{
  "n_layer": 9,
  "n_kv_head": 10,
  "d_mlp": 5120,
  "attn_scale": 0.125,
  "tie_embeddings": true,
  "init_std_qkv": 0.0136,
  "init_std_up": 0.0136,
  "weight_decay": 0.16,
  "lr_head": 0.004,
  "grad_clip": 1.0,
  "doc_mask": false,
  "steps": 9980
}
Each number is 200 + 30 x the weight over its row's rms, rounded and kept within 0 to 999. Layers, rows and columns count from 0. The size before them is the row's rms in percent of the matrix's.

# layer 6 MLP up, 5120x640, rms 0.0259, rows 3914-4127, columns 544-575
100,161,171,173,170,157,205,239,170,150,201,220,186,199,199,191,156,177,163,223,184,130,215,198,177,241,202,155,204,207,250,202,201
105,185,187,205,220,188,191,151,148,196,200,214,207,144,212,181,237,217,202,178,209,278,194,242,199,160,237,260,139,138,210,197,204
104,194,182,232,148,153,184,201,206,173,159,191,204,218,196,183,188,207,202,219,160,179,203,225,206,198,237,149,194,216,283,200,205
095,182,194,202,183,229,219,143,191,173,179,209,183,195,196,230,274,199,219,207,189,148,193,211,196,136,259,196,180,222,214,187,171
082,207,162,202,202,235,204,184,200,214,228,211,243,133,189,217,176,208,217,203,167,226,183,169,197,159,233,218,205,171,230,237,209
103,183,181,138,129,217,237,186,188,206,183,204,203,171,186,189,168,176,230,200,211,176,162,206,168,177,235,201,205,197,194,200,216
088,209,159,186,228,198,202,163,209,183,205,153,158,200,191,225,222,194,262,228,182,256,186,195,204,256,230,193,188,248,185,278,168
106,176,127,171,199,156,213,193,184,196,265,195,253,179,200,192,282,209,264,199,213,181,163,193,173,206,189,223,188,218,183,224,204
092,170,212,255,225,197,230,168,179,215,184,201,188,162,205,240,217,121,211,180,242,241,176,190,249,208,171,234,152,170,176,200,244
102,213,183,155,171,196,215,216,235,207,256,199,182,172,209,151,179,173,198,161,212,224,190,184,274,191,180,184,178,178,175,225,202
114,194,195,193,177,206,185,163,208,170,296,201,202,176,196,176,234,151,163,234,232,285,129,261,207,219,195,224,220,164,200,179,214
113,227,204,239,207,208,173,172,211,185,270,204,220,218,203,195,261,164,195,168,228,186,200,243,187,246,199,217,234,225,197,183,120
114,155,169,233,227,208,159,250,227,206,229,203,221,176,181,216,209,210,170,209,236,203,218,178,201,155,172,182,186,222,204,228,210
082,203,217,231,234,223,156,208,255,192,224,220,214,195,221,218,264,199,200,218,185,254,232,211,189,203,225,185,188,195,203,186,187
098,161,216,234,170,229,179,202,197,245,203,184,158,232,236,195,200,189,188,231,210,195,200,217,216,234,178,172,168,248,208,195,190
054,147,170,227,192,223,167,175,195,133,238,210,241,173,191,182,244,208,212,183,130,243,189,186,160,232,189,211,175,140,201,264,195
102,175,185,218,212,213,169,182,171,206,217,207,202,193,191,207,219,200,207,206,147,211,204,214,149,202,228,222,219,183,156,144,148
091,211,202,163,179,167,167,185,170,147,206,232,198,186,186,140,184,195,163,233,186,160,203,205,256,210,202,211,221,190,238,146,185
096,220,178,247,248,173,180,181,169,199,227,194,213,126,164,165,202,193,155,216,230,258,190,235,188,222,207,215,175,192,269,222,185
096,191,185,229,228,253,195,166,195,199,226,201,170,225,173,206,241,179,196,114,152,214,138,219,197,205,184,227,185,205,223,207,116
100,188,178,210,166,203,170,171,187,187,232,228,233,210,255,193,238,221,174,241,185,226,289,213,212,232,203,198,229,180,178,178,213
097,198,195,201,234,216,191,188,210,260,170,188,217,147,273,229,165,118,226,211,216,212,177,197,212,237,227,236,254,211,194,225,164
103,184,214,195,201,199,193,194,154,206,180,225,223,157,177,239,241,205,193,219,238,192,206,174,214,191,206,205,176,201,167,251,237
099,159,156,208,233,217,180,186,159,210,223,208,271,155,214,157,158,195,170,192,210,189,220,185,193,196,209,198,176,241,187,191,179
110,168,179,193,186,149,210,202,172,172,236,223,171,179,211,254,232,184,202,186,179,211,181,199,167,227,198,203,168,236,217,218,201
097,178,202,161,179,165,187,189,218,205,230,228,211,247,162,212,238,227,199,238,285,182,204,220,181,231,211,228,201,208,189,185,228
107,189,237,161,197,156,167,234,174,156,219,187,185,179,199,224,203,193,149,202,269,158,188,171,160,224,187,195,183,182,222,234,249
089,195,227,213,216,172,246,188,191,158,148,227,198,180,195,184,177,215,219,234,228,227,188,193,221,212,216,152,177,222,199,283,193
103,182,215,128,175,179,148,97,164,192,213,207,187,185,192,206,217,221,204,187,246,222,218,295,149,254,184,250,267,198,174,173,189
050,184,166,207,183,241,188,194,217,244,166,156,236,228,238,168,208,159,164,188,163,187,202,258,200,220,180,213,211,170,245,220,181
108,238,163,166,187,221,173,151,131,157,213,231,219,191,198,296,186,166,245,220,170,175,209,224,226,189,209,226,181,244,208,218,158
092,165,96,191,230,203,194,192,237,180,168,206,247,245,212,202,234,119,206,224,208,217,184,209,170,195,179,229,244,207,243,207,218
102,219,185,157,175,164,239,160,181,179,211,202,183,214,188,225,189,161,183,174,172,208,214,259,219,232,219,210,175,215,212,206,233
105,213,213,183,188,127,167,135,213,139,205,240,181,159,172,207,243,210,156,270,230,210,212,186,229,244,212,189,240,211,251,255,232
092,190,184,229,186,237,196,245,147,196,213,228,224,209,216,182,237,191,211,202,222,187,217,171,219,246,175,186,265,196,213,166,228
104,143,229,144,191,122,233,218,184,186,238,212,224,183,221,259,235,210,145,150,195,225,183,195,211,161,186,265,222,175,238,197,197
100,183,146,189,213,224,183,202,217,193,209,201,218,170,180,195,272,208,212,190,186,216,192,220,245,250,206,271,200,167,198,192,236
099,132,217,170,211,168,190,187,178,201,213,199,205,201,200,229,212,172,185,217,218,219,213,211,203,228,258,224,140,170,217,206,228
104,194,184,121,246,185,215,177,217,177,244,200,226,173,199,206,189,177,176,246,232,246,133,183,211,181,193,243,278,147,165,229,156
093,228,204,193,170,184,206,189,208,227,235,203,200,211,176,208,166,191,173,244,244,187,154,196,203,201,232,179,203,204,266,263,188
084,173,151,171,214,192,149,162,220,204,263,223,238,204,129,178,215,248,207,194,216,207,222,225,190,227,198,201,149,156,160,219,179
109,189,183,196,213,185,191,183,191,156,148,215,202,242,152,197,239,236,178,174,202,186,200,204,239,207,170,131,196,207,175,201,140
098,204,178,215,216,202,185,169,183,223,201,230,244,212,183,253,172,173,177,206,224,212,239,222,162,228,223,168,174,172,233,239,223
111,189,215,244,167,226,184,152,233,216,188,232,158,212,240,194,220,207,198,285,148,198,132,224,192,202,198,186,188,200,180,190,227
094,207,229,202,191,154,131,224,199,201,217,216,194,127,218,196,172,228,234,198,220,197,225,185,207,254,219,224,240,192,192,178,217
106,188,206,211,148,239,176,210,139,196,218,206,196,184,174,221,202,182,218,160,246,226,210,190,156,200,252,219,222,218,230,188,144
107,160,247,167,218,173,162,245,186,261,196,211,255,171,205,193,229,172,183,183,249,200,228,223,171,252,195,246,214,217,240,220,187
108,164,199,174,221,193,197,218,215,161,233,196,254,189,190,241,189,172,138,212,223,202,150,224,153,174,238,209,222,156,198,197,165
090,229,193,216,176,195,194,233,176,162,130,201,149,138,202,209,196,225,172,189,235,224,141,195,159,191,202,235,232,155,176,192,173
048,228,235,197,148,209,166,166,133,173,204,209,237,211,193,137,222,194,159,229,193,226,206,213,205,177,218,231,210,232,229,263,123
097,170,217,209,244,159,203,211,191,189,202,204,203,218,186,250,224,145,184,186,209,251,182,182,177,154,218,172,253,188,254,197,227
105,187,166,243,142,232,217,175,201,206,229,260,189,189,239,188,205,220,168,176,226,224,152,196,182,237,255,172,231,181,177,187,176
106,194,195,165,155,208,152,203,153,203,198,207,196,157,214,255,237,156,189,206,185,161,234,177,243,216,191,193,261,194,223,191,250
111,176,185,203,188,204,194,229,239,208,191,221,238,196,189,182,162,202,221,225,236,220,214,188,156,238,178,163,283,251,222,207,181
100,186,177,160,204,220,201,172,130,221,181,248,187,166,233,236,196,182,203,222,140,202,176,230,156,239,186,235,224,134,184,255,211
107,122,200,211,169,190,210,179,171,166,218,236,197,184,186,264,183,212,202,216,181,230,197,250,147,206,215,187,225,198,264,210,184
102,209,153,210,207,244,210,216,207,122,241,197,199,159,208,248,258,266,157,267,217,188,180,176,179,253,184,191,213,188,174,211,179
129,214,199,228,172,181,255,247,196,254,167,206,199,210,144,273,191,147,203,184,230,199,197,126,201,228,220,208,200,180,215,181,176
096,203,172,224,208,188,224,223,196,251,245,249,212,227,227,203,206,204,243,147,177,204,153,169,214,204,219,182,256,193,208,192,230
107,147,188,230,206,195,223,210,178,151,233,212,243,212,183,242,244,186,202,191,187,199,150,289,193,202,172,316,193,187,207,183,200
100,159,217,215,219,253,236,181,235,232,172,229,214,223,207,183,191,218,192,242,200,207,196,229,174,201,192,183,158,243,195,241,203
113,236,232,210,215,214,192,192,127,182,184,223,179,211,217,255,266,202,169,205,175,195,163,163,208,206,203,205,179,164,191,156,195
103,157,206,209,187,239,212,199,190,170,213,226,182,167,223,200,148,148,201,176,265,256,200,200,189,256,213,212,185,193,184,167,213
103,210,211,196,196,173,212,181,173,179,169,243,233,223,220,203,167,227,207,245,229,218,209,196,185,251,215,206,191,178,202,224,164
106,156,220,154,181,212,142,203,166,224,177,198,227,175,265,197,213,180,213,232,189,219,210,274,217,211,227,219,220,148,238,210,207
095,223,172,210,193,236,239,128,180,157,152,210,194,202,238,196,225,222,193,225,218,199,196,233,178,200,220,219,230,183,238,261,198
096,211,163,206,170,224,223,159,192,214,200,231,226,216,238,208,135,176,230,211,240,169,201,235,152,168,182,226,199,167,185,226,177
104,176,215,166,229,200,186,226,169,203,221,231,187,214,168,179,268,227,228,217,207,197,224,186,209,117,159,214,153,194,198,191,182
113,189,171,160,210,108,218,218,178,190,223,237,168,206,256,241,243,209,204,190,220,216,227,280,188,177,259,225,230,178,200,177,187
094,186,174,226,142,219,216,195,225,279,141,216,189,170,254,183,184,170,207,202,192,236,186,231,224,171,260,194,281,166,188,210,211
096,267,227,183,172,176,209,175,147,237,215,180,231,194,168,224,230,182,199,243,206,209,185,212,188,205,207,225,195,167,214,197,179
096,198,199,193,191,210,195,177,199,181,207,193,168,197,196,200,185,146,179,220,213,179,239,221,181,257,193,200,169,211,158,287,233
096,201,213,181,173,170,172,227,185,194,257,193,161,110,216,199,250,182,213,240,255,216,188,222,187,200,178,179,180,199,185,247,170
102,135,191,216,170,208,152,224,216,235,209,222,203,149,257,186,230,198,244,214,244,222,198,206,187,210,199,161,236,188,274,217,153
109,197,160,261,201,181,195,247,153,230,242,211,256,117,236,191,256,186,180,214,176,210,180,200,165,161,186,180,177,225,158,215,195
091,202,194,195,194,245,211,172,156,189,261,208,210,192,144,246,220,157,194,248,159,206,149,267,202,207,190,217,201,252,237,226,162
102,210,173,173,205,192,111,199,185,244,180,210,245,179,189,188,262,152,168,173,162,221,202,170,204,190,214,205,239,159,205,199,212
099,193,213,183,139,255,200,211,176,224,174,232,264,194,184,247,253,177,213,229,202,223,130,177,207,232,179,222,212,153,208,207,172
083,147,149,136,219,184,198,188,141,185,222,208,218,170,207,193,224,241,208,149,281,200,206,265,208,193,220,262,238,219,205,231,200
111,212,199,219,135,168,205,158,186,252,201,220,197,215,193,234,207,169,165,158,281,201,194,214,205,238,191,183,200,205,181,204,257
120,195,189,184,206,186,159,207,163,188,248,232,177,226,232,183,211,223,166,215,226,205,166,188,167,266,192,208,188,134,239,208,154
061,183,157,238,166,177,183,244,214,194,235,190,188,169,153,170,210,175,221,199,219,215,197,231,154,207,200,232,201,217,204,247,202
106,226,169,137,208,205,155,266,210,228,201,232,275,198,197,220,210,168,236,202,184,217,217,220,197,175,187,184,220,225,202,185,186
096,213,228,274,246,218,180,211,226,159,186,212,223,215,234,256,281,146,181,209,186,206,153,201,203,259,261,180,219,96,224,176,186
105,164,141,204,169,208,227,171,124,152,233,178,171,183,189,216,207,201,216,200,171,234,149,226,154,155,173,190,209,149,205,210,163
101,169,170,150,223,152,173,204,212,198,207,226,195,197,231,192,201,192,186,234,217,193,223,168,170,142,200,186,236,178,195,214,189
108,210,204,189,198,198,188,193,224,171,253,234,270,179,168,210,160,180,199,201,223,230,196,193,185,225,167,242,246,202,202,274,210
102,229,194,175,186,151,148,152,176,155,194,201,208,267,234,237,263,200,224,199,179,235,194,223,279,222,190,216,169,226,217,195,184
093,227,223,189,225,206,194,213,177,195,187,211,231,201,227,245,226,140,237,174,245,180,201,185,231,178,214,238,204,216,197,179,180
105,216,172,156,147,174,185,203,185,162,203,199,174,225,243,209,162,198,184,242,257,184,177,217,110,181,202,214,222,189,227,177,218
102,228,216,183,188,179,193,213,147,196,245,222,180,189,204,207,163,204,182,214,244,201,175,209,159,238,218,235,178,258,193,159,152
107,144,173,215,229,221,163,216,194,177,253,197,185,200,174,164,255,187,207,222,190,177,163,208,202,241,210,194,218,144,221,200,218
111,176,219,218,172,207,163,235,215,248,156,235,218,232,250,177,177,182,235,210,225,215,199,260,224,241,196,203,243,210,187,180,187
098,201,180,195,155,190,177,257,183,214,204,212,208,161,263,185,205,180,162,218,193,180,208,216,213,213,205,242,195,175,204,247,171
101,237,222,164,227,193,163,245,184,160,182,199,176,216,198,214,183,169,139,251,147,191,207,192,198,234,253,213,223,221,186,180,186
103,225,182,206,211,248,183,177,206,207,196,212,187,206,189,208,210,222,187,222,208,230,186,231,174,265,185,169,190,230,236,195,122
093,254,180,258,251,249,190,243,220,237,160,231,192,181,189,201,242,141,197,232,209,222,186,216,184,185,239,240,216,193,163,170,167
094,184,175,170,193,183,218,151,176,207,152,203,211,156,224,181,161,233,212,219,193,196,199,241,231,187,203,200,193,223,197,211,221
083,187,205,198,211,175,196,171,195,209,256,195,164,221,168,162,172,176,179,213,182,194,256,192,163,123,165,242,176,169,174,201,185
103,174,131,164,193,218,180,186,177,173,210,254,177,129,195,235,195,180,181,181,238,222,193,210,176,191,160,262,207,199,248,226,164
098,133,260,214,177,121,193,209,161,169,247,218,247,188,245,183,179,204,204,177,217,173,189,177,196,263,202,221,198,139,197,260,191
098,180,182,164,170,236,136,193,176,210,248,217,285,207,272,180,191,191,184,228,209,142,188,237,160,187,211,194,230,225,210,248,223
103,163,189,167,183,210,221,240,165,197,212,207,162,202,262,275,170,187,219,220,198,187,208,173,193,238,228,227,198,241,244,222,205
092,206,140,182,163,176,189,219,176,167,151,203,209,117,178,194,207,218,101,202,235,182,149,220,145,208,207,212,184,190,262,235,179
097,211,195,206,218,149,154,201,221,229,142,215,239,210,191,214,171,210,191,192,218,234,116,238,190,225,231,168,208,217,209,185,212
103,175,226,225,192,218,210,152,178,225,195,190,244,139,189,227,214,153,184,200,300,215,197,217,136,228,192,277,243,174,269,176,188
102,225,127,179,203,198,204,189,195,179,240,229,213,156,216,188,253,274,173,207,180,224,200,228,189,202,220,213,214,152,233,182,212
083,207,154,248,228,146,161,203,203,191,203,225,217,273,234,145,205,167,185,178,208,235,199,193,218,242,178,239,183,177,168,189,246
098,193,168,245,206,203,200,177,165,183,261,229,201,172,207,206,288,220,131,164,181,253,215,237,195,209,170,168,202,212,198,276,169
101,144,221,237,175,218,204,142,199,181,217,205,160,198,199,231,204,197,174,209,159,145,190,192,188,247,229,180,210,190,214,216,239
097,183,145,237,171,217,219,178,181,231,224,218,213,180,186,161,191,220,213,194,189,218,171,225,169,221,209,224,154,160,210,180,171
086,209,189,215,169,204,199,163,203,190,227,192,206,193,200,226,246,153,236,196,224,240,209,194,257,211,216,193,196,191,229,224,222
072,166,231,214,178,233,193,215,176,193,215,191,184,234,180,204,213,201,194,223,199,225,171,259,211,207,221,261,174,193,177,197,217
104,174,165,270,231,205,183,220,174,225,197,209,181,216,183,179,144,176,217,182,245,218,196,195,191,245,201,244,174,201,228,196,262
114,165,189,125,195,205,189,207,161,200,175,197,228,172,194,183,181,215,226,215,233,244,199,199,229,213,219,173,180,215,229,221,189
120,166,188,197,196,162,193,163,152,218,222,209,162,211,223,238,244,221,201,196,170,212,166,234,200,266,197,202,191,171,196,225,190
123,205,210,165,178,203,199,203,199,202,262,193,188,139,226,179,181,192,200,173,180,150,185,213,219,222,247,224,201,183,173,212,213
097,192,108,250,143,232,206,223,192,235,231,237,190,108,252,232,202,196,202,127,241,243,244,191,161,236,164,201,203,234,218,250,162
113,187,193,134,198,155,159,198,187,195,203,218,200,218,191,201,187,227,238,176,225,186,181,199,233,273,170,241,236,218,228,260,182
105,212,222,209,174,171,179,195,205,204,183,212,196,209,208,156,185,249,182,149,185,157,213,189,229,230,200,205,221,187,229,203,179
115,199,169,238,169,166,193,153,204,181,219,203,219,228,229,237,182,190,187,227,265,177,180,201,178,210,212,209,213,160,237,185,201
100,197,201,168,182,205,201,157,181,211,165,210,223,194,204,227,206,207,223,201,192,234,168,207,198,153,244,193,182,142,245,166,138
100,190,198,273,199,132,189,204,177,188,184,213,133,208,220,175,196,193,189,201,245,215,175,177,181,197,207,179,197,210,253,221,194
084,152,155,214,182,195,270,193,127,169,249,206,203,182,165,215,217,225,187,190,209,176,161,203,208,187,133,214,175,170,243,187,222
096,189,180,202,192,144,207,196,200,190,204,202,241,175,213,221,201,207,171,165,207,213,209,233,194,226,218,198,189,136,175,227,166
114,192,214,197,173,209,211,183,187,223,199,213,238,236,203,168,190,202,246,140,211,262,201,227,248,205,271,225,238,185,189,239,170
118,210,192,228,221,218,215,167,224,245,219,206,241,201,173,204,171,169,214,238,214,261,187,212,209,226,233,245,190,122,186,173,225
118,185,212,193,203,233,222,218,240,198,182,205,231,188,169,235,206,192,199,180,217,192,164,193,177,241,158,222,268,191,251,222,175
097,208,198,176,207,258,209,159,166,178,146,207,164,175,180,253,210,180,189,180,243,219,170,239,172,171,188,175,231,244,209,172,179
097,208,184,197,192,182,231,185,195,201,234,244,235,191,198,227,201,165,235,150,226,199,193,198,178,215,157,188,196,261,200,219,201
102,223,174,243,216,187,211,222,190,188,158,203,180,179,182,157,214,202,146,210,166,195,181,202,160,219,233,206,179,180,208,249,196
094,209,185,195,198,232,191,167,143,223,176,227,209,225,220,253,226,165,232,185,145,247,206,164,247,179,171,219,162,210,197,210,198
092,150,207,176,185,217,205,207,236,232,156,231,193,237,195,250,165,152,212,197,254,258,204,246,168,227,185,190,281,202,198,261,232
104,228,212,174,214,151,189,212,173,194,160,196,209,176,204,202,180,176,264,174,253,209,230,204,195,258,174,225,205,191,164,249,194
088,229,212,215,223,183,178,206,128,200,214,221,206,189,177,221,189,204,193,177,240,169,186,252,179,207,229,189,168,209,203,257,163
102,235,152,191,235,216,196,181,199,214,166,210,165,197,173,254,248,173,258,145,143,239,167,239,284,165,191,167,195,204,200,189,183
095,167,158,223,161,206,189,186,210,224,142,195,253,228,230,197,244,221,247,235,249,193,219,240,210,236,199,247,210,205,172,175,168
122,193,144,189,183,228,144,181,181,149,199,232,163,198,240,239,179,203,182,192,200,202,178,235,223,192,191,211,177,215,217,239,209
103,207,212,214,215,166,133,135,177,214,168,207,214,181,249,209,182,173,268,241,215,222,248,183,145,186,209,203,236,160,238,190,236
093,236,209,178,207,151,201,210,184,238,209,186,186,211,157,225,181,178,176,194,254,208,207,192,210,204,189,196,176,199,213,208,223
094,170,196,171,188,226,213,188,212,220,248,214,175,200,189,206,225,219,260,192,182,204,207,225,193,183,168,175,250,210,224,237,142
093,214,208,217,224,189,191,221,182,205,200,223,232,183,177,242,261,227,152,185,156,230,168,189,188,200,204,224,203,166,178,188,199
121,206,161,214,223,196,196,233,204,229,220,221,202,243,157,248,246,215,159,164,220,183,185,223,248,258,193,218,219,162,243,205,176
107,174,231,150,183,143,196,195,124,147,154,229,182,241,199,231,189,230,204,219,197,177,218,221,183,189,274,217,225,186,232,161,213
111,162,166,234,204,188,162,206,210,147,223,238,241,205,200,235,247,197,169,196,220,268,203,296,180,243,211,179,247,147,177,195,191
115,183,202,191,206,263,212,173,176,193,204,209,166,194,251,198,214,181,136,186,224,179,226,208,172,209,195,242,219,149,219,204,194
097,214,159,168,187,128,173,214,170,158,169,212,200,221,182,178,185,183,159,163,214,212,170,209,127,238,199,206,232,179,169,220,245
100,208,176,186,213,176,225,219,197,191,193,216,182,183,226,211,178,209,193,178,207,224,197,188,175,196,190,203,207,210,215,246,174
105,188,192,164,259,251,228,160,179,156,231,198,178,249,202,232,194,190,209,177,203,201,194,276,215,239,166,235,237,238,194,200,241
085,172,202,188,183,187,202,170,168,208,226,169,224,185,152,222,238,219,201,185,223,214,182,252,107,208,190,227,174,186,214,202,192
112,179,125,157,225,197,183,182,178,208,239,223,190,207,174,228,225,235,197,172,195,229,138,210,217,245,166,172,204,211,219,160,210
057,172,211,228,136,205,227,201,222,213,209,271,168,68,180,214,182,226,157,210,187,169,174,224,189,215,199,208,203,199,231,253,187
049,191,161,167,236,214,197,181,231,210,173,196,225,211,191,225,209,145,192,222,193,171,204,207,205,212,149,211,237,180,305,244,205
099,228,175,122,243,187,199,162,172,161,237,184,220,150,146,210,192,210,172,218,198,200,227,201,181,204,196,212,201,156,183,219,131
098,179,168,223,150,200,222,201,184,172,192,187,229,205,222,171,223,164,199,192,201,168,180,216,147,227,228,249,202,128,212,174,206
099,158,181,224,184,187,189,193,174,208,185,202,202,196,192,195,194,198,194,194,230,175,235,191,181,185,209,163,212,223,228,213,218
096,198,153,238,166,243,179,193,167,239,170,222,241,162,142,166,200,169,206,193,213,174,206,206,225,167,264,192,155,252,261,183,206
117,185,230,210,187,200,210,196,207,224,268,219,244,149,212,194,193,207,203,248,266,202,191,214,159,249,188,234,198,217,222,264,181
085,146,190,191,193,173,134,186,188,206,168,245,206,212,222,180,218,216,228,184,268,227,234,191,203,236,197,188,267,168,180,225,180
120,148,234,219,187,214,187,169,203,181,260,209,217,214,183,271,217,122,192,169,199,253,158,212,264,244,207,245,230,143,210,195,198
093,206,162,187,180,170,214,205,220,162,187,241,163,160,198,209,228,195,242,231,158,195,241,230,235,177,209,250,228,232,201,207,168
101,168,176,174,147,156,184,231,179,205,172,237,212,151,159,235,223,198,210,219,238,243,153,268,134,214,256,200,210,177,201,195,219
105,202,192,246,148,209,207,192,185,212,213,216,232,162,231,218,251,205,209,232,220,195,222,216,197,245,214,247,211,185,194,190,191
106,132,198,175,212,184,184,210,132,176,212,218,144,165,241,192,213,168,186,223,261,175,182,253,187,205,199,214,203,208,203,213,167
100,199,190,271,196,230,193,182,199,200,163,236,250,149,203,200,246,198,188,260,185,157,149,251,186,225,225,238,161,195,174,170,224
123,201,235,251,164,215,208,170,159,172,200,229,198,195,242,215,211,213,246,230,193,202,194,204,204,237,179,217,253,172,180,237,154
104,204,187,151,212,212,236,223,217,197,191,200,221,198,197,199,187,202,168,150,251,227,189,208,278,169,213,225,229,165,188,242,233
098,160,200,202,185,257,197,215,188,174,219,220,209,188,198,242,221,126,223,197,250,213,187,211,184,228,194,199,202,178,185,220,179
099,228,191,180,214,189,176,205,184,251,224,228,198,193,186,183,215,199,242,248,258,237,198,170,241,210,249,212,254,189,226,216,182
111,140,197,181,183,175,245,251,204,208,265,200,143,182,171,164,205,216,158,207,220,200,172,198,164,205,176,222,224,178,195,186,251
096,189,195,197,194,225,226,229,169,223,221,206,212,210,189,264,193,124,189,154,218,202,190,208,261,171,181,189,251,150,199,212,146
104,238,204,222,177,195,213,241,202,220,191,220,247,203,197,219,269,190,201,219,226,195,189,188,194,200,202,187,204,122,216,190,188
110,203,223,199,162,183,254,194,166,164,208,201,173,214,174,209,247,196,164,234,236,161,170,196,193,243,263,169,178,170,209,217,173
103,207,166,189,197,225,140,155,212,244,195,220,201,233,214,150,153,138,192,166,194,225,213,191,160,187,197,175,199,253,210,220,193
103,198,207,217,161,166,191,232,208,236,176,195,206,202,205,222,209,199,169,230,226,195,213,220,185,182,240,237,135,174,175,194,168
110,235,185,210,220,251,201,224,176,210,144,172,175,162,176,250,181,142,190,205,248,203,179,179,197,260,182,216,228,172,217,173,156
087,185,216,201,161,173,160,181,219,270,222,213,243,179,166,217,193,222,151,208,175,248,237,300,200,233,265,274,243,167,182,210,225
102,189,209,190,122,217,173,204,222,203,213,224,169,164,204,162,190,189,214,212,177,223,143,197,230,168,204,207,189,202,194,195,174
091,225,216,162,234,204,172,193,208,170,266,222,227,228,203,236,240,154,204,195,200,157,149,241,236,211,212,218,234,165,195,219,243
087,200,249,221,181,192,197,215,210,229,182,251,265,168,253,223,215,163,195,206,186,230,218,200,163,199,177,217,253,169,189,222,264
092,217,195,196,222,217,128,167,208,211,160,233,192,175,176,193,169,165,172,235,202,174,188,193,151,193,233,160,177,135,236,190,211
116,187,221,133,220,210,191,166,220,166,211,205,204,188,196,233,240,197,198,167,161,194,227,243,189,203,179,168,175,215,167,184,195
103,175,229,173,193,195,200,165,213,242,182,225,171,191,185,225,189,183,237,206,186,183,147,221,146,252,198,213,181,237,196,202,155
099,105,200,195,257,213,165,210,219,181,235,201,227,143,238,245,242,198,215,176,193,195,213,206,153,220,172,246,185,193,205,187,210
105,160,193,226,202,182,199,139,159,191,175,223,188,258,241,259,187,177,220,213,177,199,197,252,226,202,224,160,158,208,210,173,243
091,201,162,200,219,176,200,237,179,167,185,210,171,215,257,160,187,215,161,228,174,210,216,176,189,206,218,219,203,200,190,233,237
099,222,204,209,189,157,194,194,195,191,155,217,216,224,211,218,244,252,182,200,227,240,218,192,236,242,270,216,180,185,178,155,184
106,172,192,251,187,274,219,231,171,193,171,228,210,131,220,217,242,192,173,190,250,227,166,242,68,227,195,248,215,231,231,185,183
102,133,207,163,181,242,213,195,166,185,169,200,198,194,173,212,190,186,174,186,246,184,211,194,236,192,196,227,224,126,188,227,220
098,195,165,130,156,191,220,235,201,171,214,198,173,193,308,195,238,199,163,165,232,213,182,225,176,231,234,219,191,132,214,197,216
107,204,230,116,195,213,176,236,181,202,177,212,282,191,157,211,260,193,186,213,228,185,192,186,190,213,202,218,208,116,216,174,211
104,179,172,243,160,194,144,225,176,155,189,208,224,166,143,205,265,217,205,160,208,190,185,170,170,204,183,158,147,217,210,162,224
088,227,254,144,190,201,181,178,174,230,179,208,180,205,193,165,240,202,257,221,190,202,185,259,192,224,180,165,202,162,231,140,210
105,216,156,218,215,201,151,158,195,197,189,235,210,204,167,209,172,216,184,220,183,188,169,212,207,208,195,226,187,205,217,217,206
101,188,203,213,203,222,210,266,214,170,204,198,223,191,270,233,225,207,190,194,165,214,151,210,151,197,173,145,199,197,219,179,225
101,232,209,188,203,215,175,210,179,165,137,246,174,172,169,269,203,187,235,146,206,178,127,179,170,181,201,213,209,117,198,174,172
090,190,188,212,254,241,147,167,212,201,213,163,228,241,187,187,208,200,231,203,180,264,201,209,248,164,203,156,220,229,197,207,183
105,161,209,193,160,176,224,198,133,157,206,195,172,199,223,205,141,164,197,210,202,184,202,187,179,186,208,221,217,158,217,242,211
086,193,203,228,246,224,147,173,203,206,198,219,189,200,205,155,209,180,277,199,121,231,208,226,155,252,207,280,244,241,234,238,210
099,171,212,105,198,191,214,236,162,178,229,214,194,203,225,250,272,216,207,155,182,212,220,239,200,205,160,220,195,177,216,193,201
094,143,190,203,197,243,127,220,232,223,177,226,200,177,198,192,177,198,197,204,212,218,207,203,252,238,211,180,211,192,242,183,186
107,205,174,213,170,188,218,221,133,177,218,231,218,218,187,214,230,254,171,181,206,191,200,167,153,221,241,204,197,191,188,176,195
059,179,197,170,200,241,176,199,190,227,201,207,211,184,198,199,219,182,181,218,180,202,146,223,186,240,185,232,200,189,235,248,184
107,175,211,168,173,176,237,190,196,222,254,204,258,207,224,185,208,189,191,199,226,246,182,193,179,206,211,163,190,226,214,190,125
106,170,172,169,202,222,177,212,220,161,262,239,226,197,151,192,234,162,238,193,164,220,153,224,164,235,194,224,219,177,213,188,215
103,171,179,169,244,194,190,205,170,195,199,216,253,170,216,175,193,172,193,227,197,198,163,185,264,210,223,200,223,239,196,207,173
085,247,189,244,193,166,200,239,152,192,229,185,192,193,184,273,218,214,213,208,197,224,186,159,203,246,224,162,193,194,224,199,234
104,208,184,230,202,234,190,104,197,171,192,213,246,192,253,209,150,142,195,230,177,217,220,213,214,218,225,213,191,198,219,211,213
098,159,217,160,194,175,213,194,191,233,200,213,229,200,206,207,252,218,198,300,215,226,175,163,116,179,179,208,230,195,195,183,198
098,181,173,253,180,221,216,200,177,163,199,240,227,123,270,246,184,235,211,215,229,244,219,188,135,164,206,239,224,184,172,168,152
053,203,132,180,216,202,190,227,218,174,172,198,184,184,193,215,214,170,208,204,178,218,195,240,196,276,257,257,213,187,252,220,236
090,180,165,231,211,200,234,213,183,176,199,187,217,211,168,195,188,186,199,211,181,249,201,178,155,184,211,198,219,248,210,251,213
102,168,221,178,139,180,196,154,208,203,206,190,196,135,281,192,184,192,204,202,203,190,134,247,229,210,203,198,227,168,239,228,219
088,224,185,208,199,155,182,137,150,203,138,219,190,191,201,192,211,167,161,213,212,214,155,192,172,184,193,189,163,220,253,190,183